{"d_model": 384, "d_mlp": 1536, "rope_base": 10000.0, "rope_fraction": 1.0, "lr": 0.00258, "lr_mult_up": 1.09, "beta1": 0.95, "beta2": 0.95, "decay_shape": "linear", "steps": 4746, "dataset": "wikipedia_en"}
Each number is 128 + 24 x the weight over its row's rms, rounded and kept within 0 to 255. Layers, rows and columns count from 0. The size above them is the row's rms in percent of the matrix's.

# layer 4 MLP up, 1536x384, rms 0.105, rows 324-376, columns 192-255
size [105 107  96  93 100 108 103  94 111 104 101 101  98  98 111  97  87  99 100  95  98 106  84 101  93  89  91 108 105 105 105  95  85 100 111  90 109 100 107 101  87  91  85 109  97 105 104  97 110  92 106  99  97]
[[116 151 115 142 150  78 127 153 125 172 160  85 182 124 155  89 119 111 123 127 109  81 152 101 116  72 119 136 130  88 137 138 132 102 122  77 112 117 106 101 145 162 143 169 155 114 172 149 198 126 138 107  87  81 123 135 151 143 137 150 114  99 116 109]
 [138 110 149  98 137 113 132 124 120 145 135 180 113 107  77 117 116 123  98 126 158 134 113 129 116 133 132 112 131 100 135 116 154 113 115 135 137 136 129 156 150 110 136 126 156 144 148 120 144 147 131 160 148 132  91 169 113 112 150 155 175 130 162  87]
 [140 157 193 120 133 128 121 120 166 151 161 130 138 137 110 147 162 130 129  92 167  83 116 160 138 117  96 152  76 114 125 156  82 122 130 137 112 134 112  97 100 142 108 171 138 119 110 108 129 151 155 153 112 140 141 103 129 107 110 150 124  83 124 145]
 [112 114 122 119 127 112 117 112 115 117 112 101 128 138 126 122 156 161 108  82 197 127 151 134 141 159 132 117  69 100 155 122  98 127 107 138 162 146 204 134 143 124 146 112 118 145 117 133 126 138 147 122 112 130 129  79 124 145 188 104 129 158 107 136]
 [110 142 146 139 161  99 139 114 125 122 125 108 103 125 133 134 113 120 172 170 110 128 151 142 153  91 138 148 117 101 126 145 172 142 151  91 155 109 130 101  93 143 126 117 152 151 145 123 118  97 116 124 145 136 118 120  79 172 102 117 153 149  81 141]
 [128 111  91 117 148 186 131 115 167 105 130 127 143  99 120 120 170 132 127 141 175 122 158 152 151 126 131 143 109 125 144  78 162  93 131 120 104 137 147 132 167  92 100 131 101 153 130 128 115 120 141 116 135 126 101 157 145 144 148 115 106 110 156 107]
 [119 165 114 142 155 128 150 150 131  41 133 139 150 103 178 179  99 151 124 122 127 136 112 134 147 124 122 125 114  73 140 133 148 140 107 156 104 138 128  69 146 129 110 175 111 163 144 131 121  92 108  75 108  71 156 148 143  90 160 107 116 134 132 175]
 [114 182 138 138 112 146 137 131  79 115 154 160 139 141 129 127 132  96 121 148 130 122 117 116 122 165 158 131 138 171  74 148 120 136 133 103 114 129  80 150 116  98 126 101 121 114 134 119 151 133  97 119 149 163 164 140 170  90 177 141 124 109 134  79]
 [ 99 174 103 124 145 144 154 138  94 140 149 135 137 116 121 177 159 143 147 144 193  86 176 136 111 105 153  88 130 100 140 120 124 142 111 112 114  96  63 135 142 164 130 133  91 117 122 114 117 135 110 150 129 102 163 124  94 118 108 105  54 142 126 140]
 [110 106 155 104  93 160 179 148 131 138 115 113 137 151 146 135 165 146 144 146  87 104 101 119 138 105 153 114  83 104 107 113 173  84 148 112  89 122  87 147 178 141 144 145 101 190 146 117 157 123 195 137 133 142 107 161  48 111 137 118 118 110 148  91]
 [ 99  80 154  89 163 142 107 100 132 121 149 118 150 138  75 139 131 148 172 141 109 128 146 134 138  94 172 128 121  89 134 195  99 140 141 116  98 143 132 125 157 149 178 112 142 118 129 154 125  84 122 149 141 133 130 115 140 190 126 142 143 156 142  92]
 [140 120 105 118 127  98 182 126  90  94 153 132 118 154 133 131 120 109 154 116 128 128 148 171 130  82 112 103 135 156 100 127 102 106  78 130  82 115 147  93 152 136 126 114 136 126 115  87 133 147 162 119 156  85 126 145 148 105 196 117 152  95 105 160]
 [102 139 181 137  98 127 103 117 109 119 112 131 163 163  84 154 139 174 116  99 141  91 110  91 159 133 149  75 157 124 153 126 109 119 103  96 109 126 136 137 100 131 105 107 151 105 154 125  86 101  76 150 104 150 127 182 129 149 120 124 126 128 133 153]
 [ 96 131  81 107 130 121 110 137 136 135 163 164 120 133 131  89 123  52 150 163 150 148 118 131 140 125 103 141 169 135 148 119 108  87 116 129 143 124 102 160 183 158 116 126 139 153 144 110 119 122 155 140 180 118 152  96 117 160 129 138 125 115 139 163]
 [118 127  94 156 152  89 154 107 165 131 139 177 100 146 128 124  79  91 116 157 127 168 118 177 142 163 111 199 117  76 148 161 159 124 102  97 136 114  88 125 137 126  97 134 140  61 146 104 135 128 146 124 147 137 139 102 122 158 147 100 147 107 108 184]
 [124 141 159 141 178 141 113 126 147 124  98 162 152  94  92 131 130 145 100 108 111 133 133 139 146 128 147 166 119 133 145  79 129 114 123 160 123  97  81 108 129  79 132 108 147 170 129 157 141 113 161 137 164 132  87 130  98 159  93 120 137 147 159 110]
 [119 121  78 115 164 178 167 139 175 137 140 142 163 108 124 140 198 153 150 123 145 153  93 105 144  97 118 106 109 105 177 164 119 109 166 152 126  88 118 154 121  93 154 100 155 128 122 129 116 129 113  83 102 192 114 126 126  89 113  84  85 162 124 143]
 [113 135 106  98 117 153  98 143 137 138 134 121 124 117  98 137 134 170  87  93 127 154 122 137 129 113  78 158 118 121 164 127 154 166 134 174 155 123 167 156 145 136 121 115 106 175 151 136 110 144 101 140  90  96 125 103 112 109 119 155 135 163  98 102]
 [107 157 138 124  91 156 144 130 130 107 107 135 134 123 153 173 158 105 166 119 129 144 123 110 142 164 115 142 112 120 115  95 138 117 131 127  84 167 141  97 193 140 107 129 108 135 131 108 110 115  83 125 107 119 130 136 107 162 150 169 128 121 170 130]
 [111 114 140 150 119 114  98 112  69 128 134 112 174 143 134 122 119 149 153 149 111 138 139 112 180 141 134 144 133  98 105 124  91 120 130 102 106 126 106 149 122 149 124  97 104 123  85 117 121 148 142 111 126 126 100 133 104 144 138  90 146  92 147 141]
 [154 106 156  78 117  50 137 130 129 115 133 120 122 144  55 124 149 133 125 106 134  63 168 135 127 136 139 119  93 104 166  91 100 139 102 104 140 119 135 132 151 121 156 103 113  94 148 172 128 147 165 117 112 105 118 145 107 128 125 121 123 126 109 106]
 [119 147 126 110 117 139 107 149 143 160  93 137 105 124 107 124 129 131 128 128 113 124 155  98 139 150 132 104 143  96 119 161 141 168 170 155 167 179 115 112 140 142 115 129 124 140 156 121 149 146 163 151 155 164 158 135 121 136 105 124  91 204 148 117]
 [146 172 158 117 123 166 118 149 133 117 159 127 131  73 144 120  88 130 134 105  89 133 147 134 132 132 110 108 138 143 111 136 149 193 123 117  75 117 167 118 122 149 121 115 146 117 148 144 144  82 108 120 139 161 179 146 192 122 107 136 161 153 103 121]
 [ 71 102 120 121 116 110 170 150 127 117 140 160 107 107 149 165  89 119 168 124  90 130 129 137 157 130 105 156  96 132 178 107 138 144 152  92 166 154 138 121 141 164  85 119 117 122 177 145 141 103 137 118 110 152  95 128 112 101 131 156 122 110 138 127]
 [106 120 151 117 156 101 147 135 122 137 119 128 130 174 112 105  92 136 139 110 126 146 160 126 125 186 128 130 123 127 121 167 132 106 123 136  82  67 148 117 113 128 100 139 128 128 156 136 135 121 179 127  97 135 137 127 115 114 152 124 130 157 147  72]
 [136 135 135 119 144  98 136 105 182 143 164 152 135 135 117 147 114 101 132 148 110 197 156 138 107 120 117 123 133  92 103 121 178 139  78 127 125 127  99 144 118 139 123 102  94 126 160 148 131 143 116 117 109 119 165 116 108 159 109 138 115 112 102 143]
 [138 148 135 137 151 154 137 113 101 142 112 141 124 134 143 113  97  68 146 142  68  98 125 132 132 127 147 148  74 102 120 111 126 117 105 152 112 126 163 121 126 129  96 138  93 123 124 172 129 117 155 114 120  93 158  84 130 122 126 132 151 130 137 150]
 [137 122 113  95 125 127  91 137 144 144 139 159 159 172 158 113 154 133 145 159 142 164 138 145 131 124 160 132 160  97  58 139  95 147 116  81 122 121 109 110 116 144  92 128 153 128  93 170 119 153 109 175 107 115 143 108 158 127 154 149 113 104 106 158]
 [167 141  98  96 134  97 125 103 157  98  98 159 122 135  78 123 110 124 146 166  96 162 136 113 149  94  84 125 129 133 120 124 107 134 156 130 160 140 154 151 136 149 171  89 118 141 176 132 151 117 137 126 119 117 131 157 112 127 129 140 129 165 160 149]
 [134 117 122 106 131 110 119 133 122 130 130 133 145 112 110 133 104 114 107  65 167 138 130 140 113 105 157 162 119 145 120 109  96 106 104 120 120 115 129 145 117 125 105 151 101 131 107 181 146 131 138 149 155 136 138  88 142 115 121 160 193 111 137 111]
 [ 90 102 121 150 109  92 118 100 169 165 155 162 110 149  91 123 129 109  94 168  95 111 115  94 135 128 146 135 180 145  86 123  88 131 132  93 163 119 114  88 114 138 126 137 151 115 138 136 132 131 121 138 128  86 116 115 110 150 139 119 139 128  87 115]
 [152 140 121 154 124 147 118 181 145 119 168 109 127 149 147 146 165 143 141 148 139 136  70 127 155 158 166 172 146 159 126 157 138 129 143  91 133 121 158 140 120 110 128  91 129 143 102  89 108  88 133 157 129 108 143 140 121 130 126 148 133 141  99 147]
 [165 135 159 120 149 108  83 128 136 180  97 157 122 128 156 134 144 122 151 105 124 114 126 158 174 124 114 193 123 149 120 139 131 118  79 135 156 106 129 106 166 109 130 131 140 114 175 107 145 125 105 157 203 109 154 152 112 131 145 161  98 177 142  88]
 [156  98 132 157 117 154  78 118 205 148 139 127  93 106 166 134 123 112  88 120 132 156 115 119 111 176  88 118 113 152 143 124  95  73 133  66 152 125 109 110  99 102  88 139 143 150 182 161 141 143 165 132 134 116 146 144  86  92 132 175 130 154 101 161]
 [106 146 133 130 169 137 115 105 146  89 125 132 126  94  90 138  90 124 117 111 139 140 122 118 159 105 132 141 111  94 168  92 103 119 173  92  81  92 147 151 138 128  88  97 142  84 122 147  85 153 137 148 119  56 122 144 143 146 131 127 142 147 140 112]
 [131 103 142 108 113 135 120 128 140 146 118 108  85 168 108 126 128 124 138 136 203 116 135 141 128 161 143 104 134 105 171 150 118 144 113 150 169 117 156 141 111 126 168 121 142 115 126 132 128 127 149 122 131 136 164 102 158 103 134 152 131 148  78 116]
 [141 111 133 100 123 140 163 117 128 115 127 128 169 140 175 145 166 134 176 146 168 128 109 141 154 133 143 126 106  70 109 121 143 120 137  81 113 111 170 127 134 171 152 139 139 102 123 115 135 107 116 107 151  99 132 171  99 101 120 148 149 127 108 137]
 [146 115 116  87 158 140 129 137 146 184 176 149 133 188 147 151 110 110 169 131 150 153 118 141 116 134 145 155 140 111  82 172 123 113 112 136 149 113 144 110 110 135  91 158 140  90 114 133 122 134  92 119 153 114 134  78 132 107 136 107 110 101  92 153]
 [128 118 113 120 148 135 164 109 113  93 151 109 120 157 144 135 138 193 142 142 106 122 127 121 135  97 119 165 115 103 128 108 160 137  99 103 117 114 179 136 106 161 172 112 138 101 134 158  75 140 116 155  81 112 128 144 135 149 109 115 107 101 105 104]
 [ 83 145 139 135 125 150 124 174 126 100 105 168 127 153 126 112  95 141 145 146 119 100 136 161 151 113 119  84 103 131 138 102 129 181 153 147 138 117 135 122 140 124 117 113 140 148 115 107 131 155 117  91 135 155  73 132 128 160 122 107 135 137  96 198]
 [138  96 165 152 118 107 124  80 132 132  86 140 115 125 106 132  52 122 106 161 174 155 128 142 134 175 135 123 135 145 145 101 128 112 120 180 146 157 121  71 112  84 135 117 140 106  92 116 122 146 121 126 110 102 127 135 186 107  95 141 117  97  98 100]
 [138 104 141 112 133 141 125 117 164 134 119 170 154 136 149 142 138 125 135 125 119 124 127 130 103 121 158 130  97 104 168 138 166 123 111 126 115 134 104 165 144 125 142  97  97 148 128 115 181 147 131 110 108 163 100 121  87 120 144 103 127 142 141 143]
 [118 127 157 171 157 103 121 117 149 181 153 114 144 125  89  94 147 157 153 125 178 162 128 115 134 125 121 133 184 129 128 119 116 173 125 146  51 144 146 138 106 127 126 120 124 112 111 128 176  98 137 136 118 169 138 106 101 108 121 111 116  94  92 114]
 [148 124  91  97 116  98 118 134 147 131 124 150 141 134  83 162 100 133 129 153 137 123 184 141 109 159 106 120 123 112 164  99 151 129 103 109  90 112 115 112 112  99 137 144 144 135 101 123  98  90 110 137 114 113 145  93  82 143 106  85 144 120 159 128]
 [149 112 172 147 154 136 156 113 157 137 126 106 119 140 111 131 132 152 100 133 148 120  99 137  92 117 146  77 150 121 118 133 161 133 121 124  96 150 128 116 145 131 140 111 173 109  97 113 122 110 162 128 137 122 180  75  86 143 174 133 146 107 127  91]
 [100 116  57 143  95 128 140 137 102 119 158 139 122 155 127 100 103 118 107 130 120 155  81 138 151 122 159 137 118 158 122 148 148 167 164 148  90 176 154 117 152  83 140 166 136 143  95 133 139  99 148 143 134 101  88 136 150 146 133 125 137 136 145 106]
 [123 116 103 102 152 117 121  89 103  79 143 143  72 116 133 148 128 154 158 159  70 172 121 125 135 138 118 117 157 110 158 134 139 143 112 122 152 115 165  97 149  84 142 123 110 115 170 134 139 162 133 110 105 156 128 123 148 141  97 120 130 115  98 127]
 [144 184 134 131 144 156 124 114 127 142  98 174 149 115 113  85 160 137 118 119 152 132 132  91 113 119 138 121  84 111 128  93 160 136 111 141 149 150  82  85 117 177 154 153 108 125 134 135 144  82 107  98 146  99 105 124 172 141 139 134 151 125 157 114]
 [157 117 110 122 126 153 130 111 112 135 163 133  94 109 144 114 123 167 165 159 105 137 118 129 131 126 138 118 134  86 137 165 134 158 111 137 160 122 124 129 101 134 140 144 133 130 101 127 130 157 130 147 150 159 154 131 156 114 141 124  91  91 114 139]
 [153 147 149 139 147 121  91 103 129 112 133 116 131  78 102  97 134 144 111  94 171 153  95 129 140  91 132  86 150 132 137 146 117  85 117 132  95  88 189 105  89 117 137 109 181 114 109 149 152  94 165 159 180 103 170 123 159  85 118 165 137 148 112 120]
 [132 130 108 145 131 125 152 101 129 106 141  98 111 137 101 126 191 142 129 123  73 107 121 132 130 110 141 105 111 109  84 138 171 133 106  83  90 117 133 147 119 127 124  85 124 155 127 169 135 112  80 126 102 143 100 112 164 146 104 119 165 128 152  94]
 [109 145 115 128 107 111 144 137 157 135 132 160 125 121 137 129 118 113 114 133 128 180 129 118 155 132 123 144 137 139 132 139  74  70 106 135 168 113 123  94 164 139 160 183 154 140 122 109 109 133 172 126 124 126 108 105 137  98 142 110 154 132 111 125]
 [112 140 110  89 103 112 184 131  90 107 145 122 130 118 125 109 130 128 123 138  76 147 164 154 106 107  99 134 132 107 145 139 140 111 133 130 131 119 110  83 154 134 122 135 130 158 136 161 102 166 115 145 129 122  98 100 165 147 128  98 141 133  99 165]]
# layer 4 MLP down (transposed), 1536x384, rms 0.0901, rows 324-375, columns 192-255
size [ 97  97 101  93 105  94  98 100 111 103  99 101  98 101  97 105  92  94  96  97 104  97  98 103 106  90  95 103  93 107 111 105 107 105 100  97 102 101 109 106 106  92  95 114  95 101 105  99  96  91 100 107]
[[132  64 134 129 181  89 109  81 161  87  84 162 132 167 136 144 138 104 137 128 102 165 104  72 112 160 103 156  97 130 114 149 140 126 141 149 137  91 141 184  96 152 116 172 142 145 147 112 126 157 133 129 128 127  94 173 120 165  88 110 121 168  92  90]
 [125 130 122 152 133 139 163 140 129 152 122 137 149 125 142 149 124 213 136  88 147 142 121 162 124  77 138 137 140 149 109 111 127 145 115 140 114 137 124 139 176 142 156 142 131 108 126 113  96 131 100 119 191 187 186 177 102 129 119 110 113 165 116 131]
 [158 125  94 137  93  87 115 102 105 180 114 144 142 163 141  94 145 133 160 127 139 133 117 114 100 128 140 115 129 114 127 118  75 120 147 138 161 161 155 131 115 104 141 121 126 169 115 115 130 100  99 127 126 128 128 123 140 120 167 111 139 106 123 154]
 [ 91 132 125 158 139 110 133 111 143 122 158 108 152 130 161 127 124 148 130 103 150 135 119 130 143 116 127 132 125 160 138 127 110  77  77 140 126 144 172 107  97 148 155  94 166 129 162  84 106  99 124 130 127 131 181 135  55 132  82 132 133 144 117 114]
 [ 86 137  96 100 160 116 113  81 133 109 138 125 139 114 118 116 112  88 130 120 132 161 113 153 105 115 147 103 131  96  90 110 115 157 132  83 141  88 133 138 153 132 141  98 152 161 150 140 156 138 131 129 153 143 110 150  84 107 132 156 124 128  94 123]
 [124 128 148 141 133 129 119  90 113 108 147 114 135 125 122  93 144  70  91 131 143  91 113 174 121 138 122  93 135 125 127 106 126 140 106 124 118 116 170 147 155 129 120 114 158 111 127 103 117 177 154 135 120 141 119 118 124 158 108 157 130 132 115 123]
 [146 113 101 132 111 154 114 199 102 152  98 107 122 116 119  99 151 150 107 102 101 105 152 120 143 149 169 143 196 132 111  92 139 131 125 126 157 104 135 135 127 148 121 118 137 116 188 140 103 137  83 174 154 160 145 125 132 140 141 122 110 167 153  84]
 [163 130 117  75 126 146 118  93 117  90 153 122 126 100 155  95 140 114 118 165 152 120 113 141 172 150 144 149 119  86  88 134 167  85 133  99  92 123 113  72 114 112 180  89  96 129  99 146 105 117 110  68  89  90 121 119 157 125  89 109 137 134 133 114]
 [105 101 120 116 151 139 139 142 179 124 135 159 111 139 113 132 142 136  89 123 160 123  68 103 191 147  83 107 150 149  98 160  99 141 144 154 153 133 167 116 155 143 120 132 112 143 169 162 116 117 129 123  91 115 125 122  87  91 128  98 155 125  88 128]
 [154 118 158 135 121 131 136 206 122 126 143 124 123 105 127 118 135 109 136 129  95  92 134  90 138 124 179 159 105  87 160  75 157 123 163 142 156 148 142 143 160 198 130 138 121 133 121 138 174  85 120  88 170 131 125 124 110 125 130  82 161  89 122 140]
 [144 154 137  91 108 159 140 160 129 107 148 127 180 139  97 137 133  96 141 178 138 157 115 142 183 100 144  74 126  85 141  99 136 136 118 133 106 152  99 115 190 100 179 138 161 142 121 104 114 124 154 110  86 175  76 113 130 114  97 118 125 114 117  93]
 [138  66 148 104 149 108 137 104 161 142 118 131 131 142 138 148 171 124 141 119  93 106 146 111 171 162 132 102 145 136 118 150 113 106 145 179  98 111 158  84 112 129 137 160 157 133  83 162 109 174 111 103  97 114 120 124 177 135  93 132 156 105 130 125]
 [106 109 169 123 150 153 135 133 114 126 114  91 108 115 160 116 114 116 103 125 168 142 131 165 114 130 148 159 123 155  91 116 111 134 136 137  96 114 132 158 167 123 152  92 167 126 194 134 104 129 142  80 147 168 117 160 122  97 135 102  95 129  83 140]
 [129 131 142 170 122 139 163 117 170  97 130 114 160 159 106 133 149 108 141 136 109 174  92  95 119 137 144 165 130  94 119  88 162 110 154 149 132 133 143  85 118 107 165 102  97 108 113 152  93 173  80 137 141 149 105 136 118 134  72 143 138 130 115 127]
 [176 153 159 114 120 112 142 105 117 103 139 153 110 141  68 120 118 128  88 136 130 187 125 133  89 111 110  92 128 162 101 141 125 170  87  95 137 166 136 152 113 123 129 144 147 126 106 100 156 123 126 103 154 119 132 135 159 178 109 140 103 137 166 129]
 [113 107  97 128 103 130 126 125  91 150 122 130  81 159 129 142 152 146 102  97 128 123 131 147 108 123  67 113 146 102 171  91 114 170 124 126 127 171 136 154 122 137 143 113 134 163 150 166 113 150 136 103 169 125 158 119  74 110 133 150 114 130  85 144]
 [130 151 153 123 117  99  99 146 105 120 123 137 144 108 132  94  79 150 126 119 144 124 135 110 133 143 148 121 143 157  97  92 102 102 114 135 128 115  98 132  80 129 120 168 108 112 127 134 121 108 140 128 159 100 127 131 133 138 148 130  86  92  90 118]
 [114 124 148  97 177 111 115 108  95 100 132 146 101 128 111  86  91 133 112 141 138 144 159 181 113 172 141 129 157 166  74 145 123 120 155 113 169 103 117 134 115  96 105 144 131 115 108 165 110  86 139 132 121 116 130 122 172 139 120  99 132 119  87 134]
 [176 113 115 131 145 119  92 113 161 100 117 110 102 111 133 138 142 130 108 124 103  85 139 178 140 133 160 129 169 131 139 110 159 144 156 164 132 135 138 147 130 102  97 115 141 134 100 145 111 164 115 120 105 123 132 129 143 129 125 168 129 135 158 129]
 [133 116 108 135 122 112 119 116  94 129 130  93 132  94  86 106 153 146 144 126  92 180 153 131 128 143 131  95 142 125 142 161 172 102 132 134 127 141 106 169 125 164 121 150 141 105 147 119 110 152 105 112 106 157 162 131 124 107  87 142  89 121 134  90]
 [107 123 126 146  84 109 118 128  87 127  91 146 142 155  98 151 152 203 140  84 143 134 116 145 166 118 133  94 124 137 123 108 152 103 165 132 121  98 109 119 122 116 150 139 136 109 135 152 155 137  96 166 143 114 133 100 142 120 175 122 134  97 142 124]
 [154 106 111 133 182 135 131  95 123 113 106 144 131 150 130  81 116 118 128  66 142 170 106 129 127 136 187  86 151  98 105 107  83 131 121 139 162 121 130  70 107 153  96 121 139 108 102 141 145 111 132 110 126 149 123 171 164 112 128 138 142 145 102 144]
 [119 141 126 103 132 117 122 118 103 109 157 150 153 132 110 156 129 127 143 132 107  83 134 147 132 146 110 144  97 137 160 136 148 146 133  95 166 118 127 160 116  83 132 175 145 139 158 128 119  91 117 130 136 111 116 132 197 120 100 102 170 135 167 142]
 [170 165  99 151 141 111 107 151 131 120 129 146 161  89 195 156 135 137  95 113 126 128 108 139  73 118 142  81 133 121 115 118 147 149 105 116 183 130  91 127 159 143 107 135 142 123  88  98 122 134 159 155 148 137  96 138 168 108 134  94 148 119 128  98]
 [122 139 137 125 171  97 140 127  88 158 133 126 127 116 150 138  96  84 107 151 126  94 102 123 105 125 105 143 130  93 124 142 112 134 107 139  95 129 131 122 123 121 108 130 119 123 161 133 138 160 143 150 111  96 104 139 153 124 139 140 110 155 103 130]
 [ 98 146 117 135 120 159 110 160  79 151 169 128 112 156 160  90 164 157 114  87 133 131  73 130 122  77  88 136 137 180 137 131 139 142 107 138 140 152 133 112 155 108 160 106 100 137 139 104 108 125 146 151 156 135  97 132 111 106 143 111 171 131 124 132]
 [156 140 133 151 144 113  84 160 144 131 190 160 155 122 141 136 132 149 114 149 125 124 132 105  96 144 117 106 132 167 152 145  94 109 107 164 146 190 166 140 115 147 103 158 192 122 115 111 133 150 138 148 105 137 125  94 149 148 131 142 152 123 124  76]
 [155 125 130 137  85 129 134 179 147  90 135 141 120 120 108 116 152 115 100 134 163 134 108 108  85 103 143  97 113 130 182 154 108 125 137 164 100 144 143 161 131 106  89 162  65 169  96 139 141  93 115 116 119  99 138 110 144 118 115 141 131  82 114 111]
 [106 134 151 148 137 147 127 130 102 150 153  96  85 102 172 167 133 151 129 133 125  88 107 146 139 129 178 123 125 101 146 101 178 132 150 132  99 151 122 138 155 125 112 156 131 140 103 104  90 161 148  96 140 102 166 144 125 179 123 108 112  50 132 119]
 [150 139 153  91 169 108 137  62  93 143 141 143 109 156 154  94 161 106 122 144 130 151 146 139 124 171 140 106 108 153 126 136 133 137 139 155 140 146 113 132 147  95 137  97 115 109 113 125 100 152 103 140  89 152 141 130 138 117 130 135 135 179 118 160]
 [ 63 145 111 154 102 115 154 108 132 131 113 142 120 136 144 115  76 100 112 106 143 123 138 124 121 127 146 108 149 139 133 129  82 152 143 122 115 141 128 120 122  93  85 134 160 107 172 125 155 129  85 114  77 109  99  91 106 154 127  62 151 128 120 154]
 [165 104 123 147 105 150 141 157 111 128 168 133 128  99 149 110 130 132 143 142 149 132 119 133 148 167 136 139  86  69 106 128  80  86 127  95 122  80 134  88  95 124 194  96 137  95 112 163 131 101 148 118  71  96 122 156 142  91 142 161  82 144 151 150]
 [109 143 130 113 107  92  82 125 181 128  75 154 108 114 139 156 178  98 136 136 117 159 133 120 128 125 175 155 162  97 122 126  97 115 131 138 164  69 138 122 107 153 127 117 161 155 150 104  95 115 102 142 119 111 139 135 145 140 129 174 134 117 162 127]
 [178 127  94 135 118 158 101 180 123 138 150 119  85 137  73 117 142 106 170 120 156 130 163 121 163 123 102 139 117  92 114 137 107 139 158 150 128 155 124 109  70 146  87  88 125 125 175 186 144 115 129 152 123 141 139 132 113 122 151 154 107 143 161 131]
 [103 169 194 183 112 166 135 100  92 130 121 125 137 130 150 129 102  97 153 112  91 140 126 133 168 152 125 125 109 149 151 128 123 100 129 141 148 136 165 105 123 123 129 101 149 147 157 149 144 129 105 110 104 115 158 127 107  93 112 165 141 130 122  65]
 [158 147 108 135 162 122 179 144 132  75 129 103  85 111 125 128 107  89 146 126 128 152 157  83 107 115 155 109 124 128 183 162 108 107 107 170 127 106 121 140 157 140  75  83 169 108 118 125 133 101 115 104 117 104 150 120 117 137 190  91 141 136 132  98]
 [142 115 141 149 160 128 137 118 108 146 118 123 127  95 136 149 146 107 140 161 102 120 167 176 139 145 123 151 163 162 122 158 135 108 117 158 143 173 165  72 119  98 106  75  86 128  73 175  73 145 138 119  97  98 127 128 155 169 133 148 138  97 161 136]
 [164 144 125 157 108  82 137  81 131 143 126 150 101 141 125 123 136 104  97 108 140 124 145 109 141 121 145 107  99 114 163  82  94 144 111 105 150 109 114 131 124 154 139 120 141 122 136 110 128 108 157 117 144 134 140  97 115 160 152 188 161 126 142 111]
 [155 161 106 125 146 139 127 123 113 148 124 108 122 165  84 117 121 179 104 148 155  89 102 107 133 118 165  75 119 144 130 148 129 147 128  90 122  92 122 120 128 135 139 135 135 129 120  70 146 145 161 120 111 116 107 135  74 126 138 154 166 132 100 114]
 [107 150 141 109 146 111 167 105 146 126 152 102 120 143 155 174 122  88 138 118 155  98 172 133 144 121 116 159 148 103 112 120 161 154 127  90 138 122 115 140 152  87 133 114 122 125 130 167 113 137 130 109 150 172 182 143 115 130  99  74 145 129 143  96]
 [127 192 108 103 127 131 120 170  94 128 126 117 121 104 147 130 107 119 121 130 139  92 149 116 182 125 113 160 147 116 146 160 130 154 132 109 137 136 137 162 130 128 120 104 150 111  88 154 118 112 129 158 117 101 120 131 152 109 153 148 132 206 123  84]
 [ 85 156  90 163 117 120 143 145  87 137 173 115 181 179 163 105  96 151 106  95 106 156 127 117 129 126 108 100  88 136 105 116  93 110 147 144 140 146 138  86 148 126 142 145 176  97 133 161 134 110 133 122 148 129 148 142 151 162  91 140 117 115 146 105]
 [149 114 110 110  86 117 104 146 111 117 135 173 129 180 124 131 137 149 167 150 112 130 126 134 124 153 125 132 136 152 139  91 137 137 118 149 115  69 109 130  97 139 145 142 111 154 136  99  78  96 127 136 172 142  89 122 120 133 115 130 108 164  68 139]
 [140 102  94 125 142 141 109 144 126 151 138 140 121 156 118 104 130 117 157 123 121 103 118 146 114 140 222 103 117 105 126 113 132 135 116 158 139 121 120 118 127 142 152 151  97 115 101 146 147 125 176 127 158 122 119 149 129 140 128 120 162 126 103 125]
 [173 136 133 109 125 120 134 157 133 120 118 114 116 114 161  92 141 128 120 158 149 125 134 111 129 157 125 108 124 150 147 172 144 120 123 125 127 117 127 162 103 112 141 171 147 112  97 100 142 127 102 167 157 163 127 134 132  89 108 135 104 156 142 119]
 [ 90 145 139 161 158 152 142 115 117 109 151 147 159 129  94 142 111 149 112 163 139 109 144 153 159 120 108 100 108 157 132 141 132 143 175  95 151 129 153 106 178  67 100 141 140  89  95 141 110 131 155 120 145 146 113  79 119 121 190  71 174 138  95  99]
 [113 159 170 171 109 104 173 131 140 124 117 140 120  92 104 131 119 143 164 118 159 116 115 146  83 108  91 139 135 154  98 139 125 142 114 128  88  79  96 144 116 143 142 126 128 135  96 139 131  93 106 127 125 154 107 142 127 154 168 134 142  99 164 140]
 [135 143 121 109 136 112 142 119 124 129 109 163 174  86 123 107 147 117 153 120 127 148  99  82 132 177 128 141 139 136 159 184 165 124 150 178 160 177 109 132 124 137 136 103  96 108 121 174 123  60  78 171  80 158 110 176 168 119 139 139 107 114 146 130]
 [124 132 144  97  91 140 129 163 106 132 111 130  96  82 110 127 169 108  68 138 136 112 151 117 129 108 117 103 136 112 103 127 175 124 121 169 133 164  79 124 142 103 105 114 124 112 144 103 115  87 114 139 128 148 140 103 127 117  94 162 101 148 115 118]
 [130  95 115 133 128 154 138 136 119 104 140 137 141 139 134  98 114 154 139 154 127 145 136 156 134 172 112 124 121 125 117 142 128 128 111 139 116 157 101 157 142 120 148 129 108 141 103 133 128 160 145 141  75 113  76 138 141 116 133 107 159 116 109 129]
 [105  94 112 123 116 131 169 104  99 111 119 140 135 114 107 106 147 148 105 142 181 133 180 162  98 132 171 124 137 136 121 136 127 133 133 135 106 119 179 129 122 126 108 156 129 157 161 159 136 133  96  91  89 155 147 106 120 127 142 101 125 136 139 139]
 [133 112 146 142 117  75 146 148 137 137 119 140 168 125 130 127 148 159 108  89 137 144 125 124 125 137 163 136 130 160 130 132 153 132 126 150 150 122 151  71 120 130 170 113 134 125 123 114 131 105 120 135 138 124 147  95 131 134 149 147 142 156 168 150]]